Part of a small language model's weights: MLP 384 SwiGLU, 6.47M parameters.
Each number is 128 + 32 x the weight over its row's rms, rounded and kept within 0 to 255. Layers, rows and columns count from 0. Numbers have three digits each. The size before them is the row's rms in percent of the matrix's.

# layer 8 attention query, 192x192, rms 0.0664, rows 54-63,118-127,181-191, columns 64-127
096:141144113130094145192058088110047142171154170151138217173141125132106145147116135167123155146081133114169132110122142167143131121119143110134156087136114117144115107109095096148148106132166142
097:127125152151109126085133086171141144172150129131101111156146066083138142141132137173212099135124145138152139108114099107115152140164098143049121165168198145107122152123109093060152157121140161
078:116088163096136149197095145163067069072116155076190110107146078062165123143127096133100163122174167103139120110092145147210110125149101158096166109124098119141118076146141102146138138159108119
099:133163082109174137086100090138143117139100056127072080138101151183115137126091098147147133130155139097094125121134176098120086146080124120134128108123123129139100149055081108096098174112135132
090:157166132157158138135139080101139153108097195158168180116064179149174091152126088106091111112073083121162112152166110154153103133103134139117172156117214122143147182067121156155171153127116154
107:157111126111116114148118205110097066056140069180124130121107112150171127104122183164175078119139139128156089111080159164165177123140134120142171167156121106145163134110097174199082146062180133
099:081113196109210165160126128110089116119131147148144137074101097105104180141089140097075168164093167080130094155087103136114123094156126109149148149132110143197125154085159116128147137128170196
101:154099216102086123151196133143147148079114109115132151147079119132146110114035155087117145121127145120141164093103086156157164091185110151094150138104098125145148113143135121154086157143151168
100:081096108094127125066135132119170109075123174123157047091101205126148099146147133125133089106131170159143155120133095138188143148106146174088164116105206096128138110108120158149153090139075136
100:070181112137108137126108034161151135110127095121137158151131123064167054103199093094096201083121123156128145135145124133121161046085143139148155118152147189123139130113137134117081140156113091
111:137165128140125060165133106078112115145154147095064116100121123175177157150110121138129117100132120102093197116137121113140079145145153130134129130142189120125082117096148096202119123119163139
097:059135185144110112085130122130138079125164102181093116100138071117102149104151132105196158150121155178143158122145090164171130137060157167092148177146158142106101131174125162150170135127161140
106:135115151121140112157185129134094133136183099124091067164105127093157160141152104128134152121112117144048103136098139083132136112165177159115198109079102124120104163148108140135117118103151130
114:150103121167171149131118139144109087142119088086099098165127124115134185140150129100132159091176127076123120113154189091098112116147130141173111132143156116101145056058128139108157179162136150
095:068228180155120117134125107123153169143102123138084176129111125121154135150111102086143064144160145118199152081202160140141129154098117138129127128121204068150128120097122108127140127137121142
105:135133113120144098083111162131150113121081128114123151156131157136157132124118147208107131104108116137131118114137212154206143121160182159087065132138139162121107094184095125165092134164156109
101:130115134102151142202177125104084090121206151111136139127143128132061123133095157092105143187085136078100128079141117139069194083175143104122094147115123161154155108098149158172158140158166129
119:177143108153105133190171095116137192127111128075100117154145058139108179104089105115146140125123100161142191128199125135155133115117121121109118109113135120109102156147147112162125169138110137
112:081120148104152127112176148133141093085209123195140164122051136121101094129145150122154138153145135129071139140116095151165151160130109127107109115123163120121215143123095167162113078157112131
086:106175124109107135123197123115170203150121097076104083121144132095068122148145119102157109145110088135114185104161156044162127096128157194104110156131141115084082048149101121113167127111086144
102:089109124121162112139184090134110140074102061140104123091108143098078089117092181132194113089130069152121151049136106184155100101118147115142105194122171158137153061139166171149111161151094127
112:145110147108122135163128156083123076130125144101089138110071087112207108106094098146128117170089152083109106152102189172114084164129173106094130122110155155078173134051112062110122134170143076
102:128148163189115143078149133098135115155157170131091127073150102146096139187159117104130128103122129130130134207113145104141091129075053138103154134105094086139120104165133175100131145096099160
122:138135103111105095168161099130103099140129063141043063078157098151145189127173122199205149125082114133105150118137131129229131130055141132137113129136130135149101180182096074133089093141138080
106:112142164139107093165124177098148142102121091069095158173159105159075118154156137121158137097117218116073106122169147110173135112142108118137119159159100078163067089075137142103123195108100159
106:098206124108115185102116063082155156196082172102088089097138158140081113141098109100094121106104138121142161130197155097089121149122075161115151112136142110154069118116149149150190138141167170
097:140095172129159063074085223143143092076126147127193148135171159134123130087126123142107129128128086113130103090092159154156145096147130114122104089176176171147124072169094161142127106130127124
100:090198137087030127156148108131141089144182080120160135178163108173078191121152112088119124126085152161106157083124177117098126134118177131136101152123141101130099097152154119119050085186082176
102:115193183142146190167139098120061179129121071108075118167176092120145150158171133101140156151153151128143161100134088171101179203094101142080133136105108140108053182178098142151112119187102078
090:115078111141152107095210108168149130143156158107185170121118155109105091147122132083107132152164163165111132101153125127122152081122090144140072119138100163112144102109157121184082118162113132
099:102192132092114185100135148099134141163096127100101093131109110148116131167099054089088086121092091169146157126140155112190090094094091147114071138123130132151151128076101106093186126162069157
# layer 8 attention key, 64x192, rms 0.0654, rows 53-63, columns 64-127
098:127137110141117198117128122106085151123079138148159093160133133111189132141084159093107069094154141101166102143169135159184095056076141079097084126150122164143093174171104145143157100144140146
102:149136177114133149107099134142175156123095157179137150153121122125094094053142135169151097150134078103168189074073161097165058112169157199116166153088157090136124121120135165092104121093121071
096:165100069106157118182145185129130184085126134097079170161180077140183133098121145133130115101088164136197145106150122182154150150183192097164100147171096165165107190110157126124182056146103121
098:080124129108103173089122131139092105110123199183097143129088185155125093144106133112085081127101164156125183038175121127131171116142151128088124155095128080129118103102061152144113110104139160
108:129153077147112103110147161140139137106150130079122123111220145101150158121102123070139165162133149157115116143146071145145098114103091083123154165108134176108164138168107129101064169144102105
095:210085114126145111162156177099202124129125125116149111102201093121113166100183110168153091179113123091094110131099115164139129137140144077121090173122120148085147122121154128091121124158107044
101:143102164176088140121075103094090132149110164079138113121065171139117093104119110133110080118156106168104160148202164140159040109124095146130109114204178090098130121100089120137141119175174175
097:080163080127169118070117153146157152145155183082106158076116119112170100144090159080151149084145192119108186107167158097122131152163130181189095133096098130085079079161123162127107101142105121
106:128121107160132094091118147065169106102138153142126072131157122122173147141195153114162115158095139121165091110166121145110045119097092084186083100108133152095102105096112087062121073116079085
100:169164078114124124107154054137165134126059130138137094141092114144113086105148091141114124096120102186175165174174127080163173170173113114092144146146117180191139155105165128107140094155106179
088:146127145086125141159158212114137143130101151142124122047120023132145172132144065153118140132146129137102037088096092132097147146109224070105133080158113121121189126131095151121138126162191124
# layer 8 attention value, 64x192, rms 0.0819, rows 0-42, columns 64-127
099:164155091173147080120179122127053106070147090131110176134101148187159110116089180171115095152149166167104086035174131133112134090116121127166125160117142113081152149133121054113163168141157107
101:132108148106162133170169107149100113182059138092109134180147125133140162163130105090078078188160074118112094174082145116116178109164044149191119131130170105075129199133118091098155178094120067
098:158135141113136121138128120165063090121162132151127169144141104102172175155160091118078086135147116167124106140104135095148125114114086158111134103152110135116180172092113108126159125103150102
101:131164143131156109107188149051125130086110117180121167195125241157113142135156137123103172162116109094170070151155098128118121112075112116187140109153124168079091171100111115084125089088130098
099:147109111158042124144089104123062166173147086131092159155140135122090141112123152107088157152136137107146127151174168151172114139054122171145100079126124137194105142128072113148148112161083144
094:183121125177160127128097075136090133148155144102114182115110082132122083123107143141125084136157141092132100083116136161112111140107157147126109143087111122085154115148131110136192191169101163
107:121133077084115134148143141097155159104123082111144158124182177128155155115146106139142126075121144117136152086184093119120112168123137135099153094067090126118117170072161178090162137097172125
104:127104145107142043141127156189075120151189129129112128188087111112141137121087152116131078114149161223160105130061144109135125114167108130120132112169169128085114171101136109105134158169095090
094:133182176209163139159077096106168136152120153083105149116145096105101155124108144155090110123110104127143126153097100073109103168068116169105180142080113075172126117162130183135126101121170138
102:173065084122088076131110135125099124130105106156090058106128091089119165163170147119107118106105188094119138112093123145131138148100136102128196077124124091106165166126139107145107141045150107
101:121187171125186136139142115103126173125135138113113178124193140099117144132138123101125120183124135095141125077179121123116133098086126113102167137115109139189189114133145089134145155113117176
098:099119154125147126143137136111168111107132074150090118090132145201138096142159070101140109099126122091196137127153088167074131125100129092167164118123087132102157158188126144134061116090155092
098:164172111154130100084183156149136022141121126151133126084156104141087127142102191157157149129105099157134118102122119084147133150107095160123146108127180089149136139171119116165150142119140136
102:140145191163126124113123164125129178088092106088177168190112119173182123056118117191186100091144120115103116130119102147117103183131119123140146139107035138115087064143182183084130150128094117
103:175152166140097152099126119165144157127190124126171140119194183110090137092114134098137152107140052118161132144073093118088163116152139095125096132163144158126184076118035102157133115180115175
100:129096119138170152125124129122087162201102153133177116058131091161141122189137114136064161110107131125160088190132172135135122137145116102126129191170165148112179111155109066103147061141098108
100:099176144126129114148171128141142109097133165142060123026050082162099107152134150087104125199118117128073143118165142085122146164100104145130093075093142151156149146134104083128107120070142123
093:115124112119101129123161151156133097096122092078167103109074117166154130094061040101155088117190160155074087102142120077130142104189136169149131166168090143125151111101130156159129155144140125
099:119126107079075173147128107103123155114146149179086113056097150096141115144155065120130129135144133126063135090120123087166128157122110108099170118085150143133132191096155092185128153057150103
099:106121138103086062169150211144094111120140125151176097139107119104152163120175095141134135092144148140138184127069143104220131140127097136146134152117129127125158135060121190169171160122095113
109:167066195112150135141146168161150129213170143131215110128098052076149174097140183148119097164129130195132135103144183189156132092116112111141082165164150144156152129121122114123157119162132126
106:111052180107160149142114137080192151170109140130168131116138110130133104092182118182197124129103091150189102141123168148110120164106080093179134168174125147143132086144112119132166080112134120
096:102119123118149196136172120088113143166118096139203098096093115097075165165165157127151136170136139155064153085113124148173123056112140118123138083102130131168135151119136105137131135081113106
101:098122084128175229155168053075148104137104134099113149083151150117124142136103067109134131198133096151119084162155192121114116156151110124144094068076089146137097129107151081152155121173131090
105:111103145068139117157110115104176141149122127124103126127138178143176117098083091133120146171105099140072105148137121164116127102219122090132114052107119163158147152139103126156142097160127093
103:073098099072111147101145136143121145175108129139101140093133122125113098182093070108075170139143105094127152124113114151134123161116099148086195091113158151173107173110121097150115115130134152
107:190091107110133100125159143153112138047140176129127123126152121098098071114109161144107083151133129149104066089104183120147100116145169145062117114130150156074179145168168000103122200171107131
106:065169107078152147114131127128057128148113112155046152181124172146155137187150062147099156157182128099109102113144130102144168152080121099173128115106156096213115136135125147145142123101059091
104:059160085161067123180133159144104171154170102148109109085118107182141099125180097073071141119096174167132226094159135124117159129115116128122108149190160116179127149083070117168089113161074104
102:202162160204105079182110155141136158137169084120154090097103127169140126071097101140101133084132222106100162124101126120200139142096149150169134132144133105134101135110102187136109124112091157
106:079160128121136128135161165147078159121085144142206137185128084109122161071142147193061112160134083107169097142175177184154133077155120099136109176171132142134063084135158128032111122135144071
105:152144191112113108141109176149159159078113133113099130149140133161118133120122121163070130106111139135118147129175135055111139133060130096041141128041110131210161130105118133090093177082102078
107:133115142118093166086101105139128167213154121121162147156145163121122160174148091171130127117131101137080121138110133110147125118140117109169124150180199129181127126136103022177098141161098120
115:118144165124150131101092117178098158117149117138129213111133205130120151177113123162136168156105129123144152147131139104150154142119178121156127120173136124170142165092192183131142148132132145
099:126154139133136133145121140129193170114094141086137100097100106171182091147096137153103141105159132120100140201145052126094083146105152154156154118105101097142134131187138167071089122129115103
100:136093189064137105116138138126115130147087165155130141091124097094107124143130089112129099155191081128118078128118099084107139092146084147124144161110148155147181163142150112105165154113147082
101:119174104099120173115104099149121166149177171088083121158201151068141158117151165088149126104135052145138137133075134116124135197129130128083109137089138089120101097087110101138131152172097144
098:169096091096170132110078117133122151096157054101120144170121124139085136128129134151110141151116162103142148138188137192166139109157146184115067217118097146200141135135143131126132111203132083
093:090108166151132127163139178109080146146189146057120160163152084208086150082133124118173127202096123127136173124146170148096127091146127128175050077161135179150109132152140085128080097143093076
092:110197072185148125097163098130153188122131105082140113200176089165129150127102191089154153102108055121149115131142120114118114147193167087077120085104105118147111094156124140131090114149144133
095:143104128190131189140145134180131190122096063091136160148124146113137132113071129120131158133132199094126177146147132167151169179106067185160135162157104099121110077093152124121122047150128077
110:097159095217087105113110151080160104068115099129153133065090085116164136112134146160133125095139135121115101147143147128120098088129160121126153128059132155141116063164126181113171083146108147
100:118150157156170117148101143160138167111105129146106194080094149136140099144106108137071111168104119086137164100113089167161188155110138099148075126101138165142140119125084148130088089081141148
# layer 8 attention output (transposed), 192x192, rms 0.0491, rows 0-42,64-106,128-170, columns 64-127
107:118078095140155123110142088163148060143209094102091140095130158106165153105138135129132181138145156139123107096100087138091126099136124083152166151123109132143117090106146078083137130121119167
120:134120093088133140203191076129118082148149096140073111099131128129045127129137131063166115152097085181133097112063103107152159092117095132130122163143141144143173120104100102101140155083117183
106:110149161125155093133180114185152056150111140158139133062125145119113122158151161127153120149117166183109147088079089058138096092086110116170139094093107117159156157155162144141116092108109101
112:136170102119141092130151142121164105143060136186137148067134152171145128109091143135148136174115074142152078108125155127126151076096164150131144193164139164112162130139172106138131148133182068
100:155153151163102135146090088165099137130114101138125111114085158119150115145071137129093143154146146101125109123174152212120102040087151130116147137178115169092145103098170129134124151133120029
108:150098086172094131167088142139110145109189067064094156166250103139122141118115069103131134116139084096097091121046128153132103140127106143121116108124105122128117105088153136109067188104120160
125:115100161110172088140129153144148086158089141135162138127116127131134143176163194136081124121127178098126112112171177121044126139120119087183179143174134172125079124200148119173191076135124078
109:112125125162165099137161081211096132149152085114071128132127132149114131204111149084149102197128147158101115110094114064087139071149088116133069201145110177115164184171105145123127100107073103
117:110116097124058148173117159111120127099143124105096124089200112133105113084095057119216138067133100135138103104096095163179090158128102140083158104139111098173115138040180198093070154102142190
112:145148149176089157096057127170115105112064150156118149111091151149152137141101177130131182150139101141102170136136151078015123124112105098122132145172129154108172127153159185147096065123116112
118:179172151149111118141055081155134172133102168120100107113113149122135140153123106121148141107075130091129078157072208160150097042083118113133185116092170128142115088143195169103149143126141161
110:125134161143125120096095099117134130156100166114090143128145051186086140119136154156103144175168071107111119114143128102060126141137117076159110188163138160118148158165137113136111111135102127
108:106137080119103145144201130144165069194189124126163110108149159099123104104137121151189133115109182144130162153085070122174110182198100132116174112117102097165113132100118138066167085110142173
102:102082101129153093174169141115149141148144103098163161170229096162092153123170056154106085070166160121076096112127107125142115158100150111161132090084112102139099140145130151168107227107113102
115:170172180130151093140113086126099167111109180135116142106184163100130109186097136086160156132094181155125093098126189110162139073124150116149129121107181087115157154152116135152148101133153082
107:165163132101082115146148169089162146122151127162088151093118105141095129053085134107111136145158104149110085128064130075198143135143112185106098077115159055101087161152144070086066143123101138
109:118135126123107188150137105103183084177136155130116113117085146132119107052134071127135126089142101149153184136090100113146085168137091160085170137095126116205102072056093133097175121144127216
094:125086177149177107146176047123131083094145123122066121169112108131059131178113095067098115141145119159117098128134147092093151141111130121172138177105128114179133160167060127148144126136118125
101:154130147109134168096115085133144115115082168172158142094034165119152130083115202158118184120076100145158173124161129112066111094113135118131145152142111147155175090151145148181161041154118131
114:089118170168170109145175054207101104152092111177163133154127188139112113205151166133149124161123171118094163130158084087096135136121146094159168146100126159144101142130068112156128087134085093
122:112137082136147113097128174116118176129149116130148125081101119063111117126098113072110132144108114133112127138105137141185136092074163147128097083106121091076110043061103108136132145122179116
111:109116122137144073046133168073170105136132165130123136067129121105121154123120147137149173117140176092111135143132100097159196163190182131148069089102106072066102079136184095127080142122175173
111:162155125148126190102111114116107169148078142172123089129091150105187130132116182106127121165087081158164165182130196140105151103129196171093157136103145120078156083183123124140187088130165103
109:188112131035112156189156134095138058129094114130114138142126080143093130117156122086107160133105091150158105147090151147173170128080147187104142121140090142139192084180181117198102128138147124
113:109143191105173100058114101120138130165135175126125129120102089111110100141100153132074111150139136137167108150120164150099165055104141132180091166116163123094096131230122107146122067161062098
109:178130132069159156076164129090137117118104171115080088093072112148135071103111124148070114138128106132139134098141113105074121152152123164143125161140111136097116171172125095107187070147095187
112:176123131155112152129078141193125114151187110106133134180119154084169114135112170104120157174094128105117124163059132106085148101147130164121092184127116102091161129181143112128156088173112124
115:135138124162173115134148052176071112185087131147133115156108142155100142163133105137049129127134163131142146107140141087073133128151147127186086172100127169182115157101123086180111132129070082
108:174153150115090131155173049114151170096114127149075090120008187104157119159121160135085122106105148074114131127235138133142113146099140109093167148141129132137114107057092119072178127169104123
111:118104113164084142095105074158131199105141098169177107089103184156147161138138140093145143099142164179149172129166124161108103124095164073147174129129138147145159099096092196130157048095137077
109:104111073105170084103128184117117148197152144113163118086170156136137141116171112091132065145147165135153131171107127142205103104141146121126149110131152106102047098104114024145112208136173162
116:114069221153118151163100078185129115212142136193131106142051151089131112165120146113126145116131184119111138149142161139091123070127103090142103167090153141188082152121128177167125079126097101
123:106185113114131162079106148082156124091148114150180115128111128049067116175068084104142134169076157147093121102127112096152177143120161178102054123115108043079138148158126063121100189107165134
128:079171089158120143104134142130142169172080104112219140143175159124120068196135118143119103153125172198119093101097138158115134151112140113162151105169137135174091127140109150092195179124180098
120:132095133108120165106149127128147109095180189125082150138138105189172157111133089132088156056152153083125093188166068110166113189157127095125117148096106088114168134114133174094122100157115172
108:134127144152168150128129079115132092159157162139069121075164138120087118151075153100111118152087119141115101100052106052080150091169088134120067148065176087126143163152093114105115104106095186
113:161157170103112125172111137093083130087122142121184128196151118130138102138152113152143132114113162113072130091130128137166093127078139151108111133120072063125177148139118160163093164122121110
106:120097118183077135192080151153138161131120086112074152192149131106170127172166048073108184145170188106124097158141171175146120161083077123115150106107134122109147122017125149098108172144164090
101:138134110127055134140138123113155138116133105095116164153106142124130158064134068097136151151133090073122071145157124157143153138060127141065124122095064133079170109077133068121080190160085148
108:151110109110097159176136181076134163133139097069095103217217065112148138158139079113123095085138174114114107161113128181200154164111135118107111111138159120140135173134107148118122211125154131
102:115092062103135117165156185143098132111093102077088122134119114163140076101170068103136171069156118160129095113095116138148140124079138152114170090158096148101176132076169169125131184127163123
124:047121148127126140099093122155150097117140146130155144089193178139201158078152127185156140085139137128169148138150097130166106163142117094070190076078136151177091093073170139144083107135144162
112:143169165131183187096077076115144114084083138110103139117117140098144142116146115106124133143134119156197126135114133118129163116045122100124114090129135120111157103080113114140126143141164136
090:123119095147174099083100105140093142162138077093085082122156128126168158207175118119182154164110114121109174120107139112099117092098153114185165176122048129118147136098149095123142136118126078
087:177088091093115136191134095123110128108021137140055121135079104120072121114146146074151088152106122151114173134124129125122170113069128132135158112105101131088129111125136136090139118093179087
095:152152094173126099146173130174132125110049114149084168129101124135098134167147153093125076151141158170100169090143103088113105142084129128177170114075102118151141131130200174152113137153112121
086:156151136099136100107142188079150149146120119154123108137140120150158143100104123152130203163147105088174101117162087118131153102112083138156106112169155128123165166131143132131170125081186105
096:129100132110068103113119097130092086167113070120114150122089199114124113074112182137136073134127156143104103173136164100115113120122157119111129063173139152116132100181125158148118176144079072
081:135099136140105143145134105116124134159146032077106157123166144131105119148144118116108126135096070187108106114049185097109115124097183160086147143143086111107101081160114135166067203098099090
098:114096123108217090157102184128067129134219120168172152138119127132140129199097130095123135162149164111146055124114119138116132164158053129175161166084141127132137110136120129144142069118142120
091:083103111128107094150116090176132073131114071089077125124135162139093142155153113110196059191156158194098186149066172101125132118138126115132131151129089147125105151187144145138144145133090093
078:110152100166028138158135171110106127101124094104102167139119148135112151124124176166163154108109060190103107090122135095136104120133169138091137125177088110124091153096134216145052161119101126
084:144136091115125112134137106134123113112089108120121081141102126173133168137135173123144116104157136175074138151096126088094136179140125131105161121180136104120156146133190150116146140127143120
092:138148102146090135147146128078088177124137144152086143152114142135114141141144158081110124101091136162098118120082196139112155080076102109114172134109165118159071105134143172130110162118104164
094:153129159111112110126143075106129183168145131128106105113146060166086126158076105092096115113166102103181109134135089101091130124137102103171146139170147094109121090096100113111116076105113127
092:171144065130105116135198109158133107086143145158108136115146177111115081163110125153182157133122108088139209161118125141161107102154115111203172131144107210137133168138119165113167071109138160
102:090129156108141167145132153120168132144111113104154115147178051152107139184099074184115122111150125128136118088122068131123102119088155082149116126131110133159118146123133133194107232095117127
096:133165164111139126158157105110122134118135187125092139120140244109150109108114114105132122152133159100161081146130187128129169059174132141081176094100212154113146117132121102155154111164160077
094:165161189125129114158168088099146103134112165092128098101110140148128110089133113125060102091130129128131064107121177092127174135094154164127133038139124061114121105115114054147093184150109136
096:164175144143126131095174063123170180147106166133098100111115078127161149081146135142093160068117098106124238125100119132119090148097109135120144144108100134128139147036082099078139088101146163
081:143136137163203179154101099121128138119161136102067128128130056100103147163065069108127090163123169106088119131117162108113127130136125133133143175053126122178143145073140096132151045135115129
087:125136102140162132123106145161094181110114134185110151120063111137140139090192158134119190079105132129107154118129086142085104167095117136109146168100120100171158176111132166120163052132132129
081:114148127116184108151114090193156079147114120140156146155130107104144164193154101172215136165153189088095152135128096143103130173138162074178136135075134178154157173055135076135160110182129162
095:077101055147122111129142158167108126134093111115163120101123086192140160156115149103115135130172078191087143109100136048143105094088154102202120138114104126132098074165146168143092188121130164
086:101123130168139142118160136108156100125110212151113141160169073149099105131146084087162171105163118061146132130184109131129152106119152121151089106161125146117096075118167108121092140122173195
088:124106109087170149108138158111113131099131176145166100133166089141167124127119179132135164131112108152072132168115152120195129136106129137107164143102146139177137168165145114100173118112153175
094:141114079124172174161136187099100128111130133112132192149148109128123106126142128115084146161103132157082045140115143139138150154085121167084134134073075110172170115127139149146114100127131126
087:145131112133152077095103094111109097157142192141110160122101086120148102082139154124133040103136174120133091175133129138178159114124125132145109117103126130120128115198136114129161071150080124
093:207170182071174124144127110110080118162143152096136139092086118114170065094113124079088067109128144122156117133148128167134161159090104185112165102117151109130092138148061117083155065172150143
097:097111116098164173135082159152107137144167088111137084108131165125124078199121086140145173184135083133126128179039152165121118141142084172116165179115114140165112135217145136155169109138116111
101:169132102141118139100144107102122119143045163151132084095116078118092178097168142099072097130088148140164178155173155136137136145097169146113108098168122101156109115088077075168149139122146099
106:152157161124143094132128073126131144141121137111105087086073193123174169133115150155114081098114157109091164124162208116068114174135150105098115106152177106116146119024093084089123145196087118
097:128161124139081116068118094136174115111128065111123063096087156145142195103143132146153119083142168107100154125128110140124124148127153077164140123164110176134153178086132131113129112119127115
111:125086120158161105138099208149082093181129112112175095158161094122158135122123071129146130173158159109134128145153082135200096110115108122206086121120124132123108154165146074162096185116179158
087:129106186151156151130132164110159133181107131144104068116114092075110176134118158195144140102115206163113128155073166181148098087160134087144089108140157141169127157066104120168120149124060142
098:119159111088143180153112143094139095062105140099149138161118117091117164151111125082100111151081191118114154118181120124195173073083178134086082060157141117154137169160142098163067210178172153
100:115143113119065106134180092105155106108089087137134126117146160135099052129184104112145134061108173155121129113130107121191109100111128104105158075137147212120125113183115161134148149106125093
090:132154123146122182072116126122116109115188163106097071121143090134157158164110092150125156062149078121098133130174120105136139120166134112142149148170135140174156153070091149128145040146094125
084:128154110195168141172111076173129108089091140126086128151147081117059115189135140076118104134106132107098160123094120127108139092128105127123149147062165158146084173149146114108121110145140142
092:120150139138144142197134161108077144111148144124149160149107204129152133137162163130086137158128111154135055134099179169096136157122167178062115095111108063110141099120110153157098150176093120
088:104090055178123150140072150158134119139120070120110093161136150122167128206147124137126169169132125158080104160114170086162081153158077125149128163135104120132145105107134118153093188110121102
086:133117106132093099153121147145097133130125105091118142111169136128168203108161111168140141164119090107051123117111146103112126130107156102136086111163069135089107164093139077118109191145093091
080:132131125109083159135166209105143170109163171089103142158185106088160103133105147150124128135072094142154077149123162145196119103140141072078084117140149110144155111132138152150149142116099138
084:098099136112107137157113160126083118140133100122134135093109131139138093075131105099127164108115103151141072109128135128101148141108122208123203129145093126083105119171097177101102145102150070
102:087166147174118157063105156180157130154130129098130137121161168106197155112188132213137226108134117097136146122122063122123115120144157079129152138101089166163154173049178136171129138134137177
086:131141189127150127125144076119150133158129098114103075154133149134178098069177137115099165105119172099155168141148098121148176132093114088112097117150153177048154128147085079062112106149192139
106:133180094167208104102123112148132105143152074069123100112133101128179173195147115151142155193138168144085151124141147114133101111086107088136166145123095169139154136061151094151145101119102071
084:161104089105115095177185097131145113116091105155086099141078122119077151168185109076143075141088106207128135102137130109127134127127093142138171163121149131137127122103140133057107123120114111
098:118152090117160127144175140171105145130126094124146144159107106142102142165210143109085134176112156230075155104129128083108127140160116132165143077116097110119086159143215146136116138167121140
102:167180122070156103108109157067142151148131132157135124141160163140080118088136144181158179163131115096141118150149123110120154122107148135131052132150195125124159117117131122145226098145152137
105:139142118146069108090135095133154116188110106171086153114130116103087082078065208118132062145119161107148105203123120079143137130089169114133112105100095104112102095087089074142144120172105125
093:144155112120136097138113127173137102116128067105103132075154063112151178169090109105120127157102091143128113134080171095178104162059178106088177136120081154087113141145123123131087138062123105
091:063066178130150118159087189127096143139123136155171166143175144141125142128171153104102134110152136116140105165108129145106124164153081111147132149117135074132161091148195153100116163134119100
111:090165108158178118156136096168090077094090073136107125129129117138107170199134095116120124213103154198088174118089171114089125107116097111126155163100112145154156150137166130116128117135102116
080:148157111132064139140112159135153111119145148097094132085124133109137167139134147131169099114131080149129105106167130124195115124120179157141171133192097132149095172111118141136073139126123172
091:153150116137123128111100154111056117119123143179144100138110135148158177130158161155139148115086115166082154124116103100047131128114109073123113095136154058146142094123157112069136083127184171
095:116177167151086101123091122135119105136110149140099170119163132135115129171163145061141052096113161177143120106108183164158144144025105096158111130104077104167091099116128159177063169130064191
083:132119172129139112063102107089122146164126150155143119088123085143095130187091138128107137125161108058135125137121114090115128105137166097169151144149158097120115086148130135101123096145099109
094:183159081108124089128170111152143071140158147094156122144107182116152148182129085147165153124162126124094172130126104124135111136184116140138233106164136193147106151108158175119126137091108126
111:114128155115144121176151157158161135119094111131163130120193080128113147199122077193117165110152145119122113099092123128193091121104161102119137149135139162122128211141132123168103205092130101
100:110180150136143130149104103125082102148112166160098139135180153132088081109109189114103137133157122091183109150163188153169140150143158123093113111112202152138140112108130100176135107173150093
095:127145149098126091161127142126134130166190150151141117084099126117120083121123129108094152143163114115102064100113140075127152137096187152126131081168178124068086073157111117157103128133145135
097:204163125124076135083162063080167153110135168111084117118096126121149160101114084129158112081129122101115175105122092141099122130100108152131170141090122114150128109043059132080126122105099144
105:097118175210204175158139092144138117077100093090099130136138088131120141191115114135106125151146162132109133118107165118117109130125089134139170150058107145151172170115153147129112116129092111
107:092131121144158162111094136130082174097101110122119133135104097172148127074197192142096127102104138175097176128134091158035118135149097113154115130132100065170169136129107166127147079138119145
100:085117162146162146164145127179109088101072118137129166157128114138110162192190092182147146113140145139084156132104131127085123145190118074150122119083137153156128147067157145088108156145122143
106:084082072126162132191174128165112112148158109141170085122110084134143143177102125099100155155184108151118163118091139078149093097096115129200146135140113136104109141124136110205054154094143158
115:089117176139149099126144132153126100143135164157123160120182084120132118147126074119140212139150096091132151100133126105137122102157162116150098105174169193100094132160187122146090148139174133
083:118082138102103143161105157118094126132110148149145119176135155165145116083130148149145137081149112187105149164118125135098092113099108121127138105101146102167124139148117135111156156103139175
094:103054116116117172148148165116160131133090095148102150158168103132085093081151147107117102133105134152149073154085123143149188157123117194115149108086027118125142108195133128115129134136113137
106:090112163147136123080114092088153125186141172184101145144146114119098055063162176114128117151126123121140087138120141126120160107147123127186082115092118115095131107215129092115156090198085114
100:158132149117143151106099118096120135183110153126089145123096114113180104085174170086100088111107097131129115135146093168090160146117155164127168094125097128125086119197098130095152058161134109
111:105136129144188124128092138160088111138119076133130111135140128148174147184106051163125160160141132149128153145046134132102114143108071146091163158108142159184177139165156162124172115078125098
100:156164132143088126065103111098154167164091161127113134112097135095102124113129120108132116116062141165138164156152112156115132155117160104112107114125097098129115068099067097111151107149112118
099:160177135157108123121132084127120141127136147116088134121081140131140117173083175110124058102148162102104152100185152149078141165147113089107097153128139099135096055000068117098096141177115133
095:143153086160116112099116109137131142122146100091110097139123133182160185100156168165150076097129140121092160128147106153083082146149119053161129146142111125134170167045053135135088101085119148
104:085101121094149098159095170164166134180130117122143093152156129097087118116126070102135153158152119099123137161132078115208094126155114168140078130167171191096088116123108073187140159092155118
102:099127225154119095132161143128158112138084137145082129111155110076119101143152102161149135121123192170155104120086140180089132097134114103154110145095127140195170141021044161108120155125078131
092:096132128068090151140139147100128132146157129157132137157097129146135125129133120093096145172105167160110188103171120126153133124086180142112109048147143170145122172171115088190095130134165123
107:133162085122063125165157093059125124148138117131142147130082181145078075148164141062142122100091148123063146116120131129132128134133149117103119111109119179109093089116124207149138110160139098
092:127127171177149129088128105148146131154145136103112112142173073115205159149131107176149129070165086092109142076167122153158098095205130173136177187218140170165142121122105134124146074107080137
105:083144177182187111192111123200099099099080130142096143109159071131129139190168134111061132114119120152104156093102108131094118119136135108145148114110138174163125171138141163121060130138110111
108:111126142075119146128111155105062133109148163177136142123107170122149132084147147134121136110109128144170080153150176162145162187098197173076132085131108081119126111183100084111128139146131131
089:101118076179096152149111150170160134110128071120117096129087134105152081210090091108136145151153160136118128155137152114208105144135057128153154169111083135122116077008107092154091136125147151
094:155139088121060096135133144160139131115141082133111153111145118131104157127108060119160121150161137065087122121109115119169130164124126093140112153113085160106085142066097075128091154127085109
101:139086092072077163125145167086163145119171149091125132134169133127126096091067154161151141089108144079165074187137155156247134139118123128063080108146126097110115111119101116151186153114142122
091:112118099147134100115134149132135117177113092091137106120135166094157146085134141142129108129144103120138092122130094123163127121076161173155233167118123175081105183200129116105124128130119087
093:106144135124123155106122148213121135082122157054141150087187111126125149109144097212114180089162143079135123146125104119152135102164160076125106085147148154182145154050131154205125147107159141
093:171146140123125106079117057072112163149149137132074092156191115127157083065118166114146125123099152073152110148133116117097165113108148100136091125098120140070148107126059118102149063166169108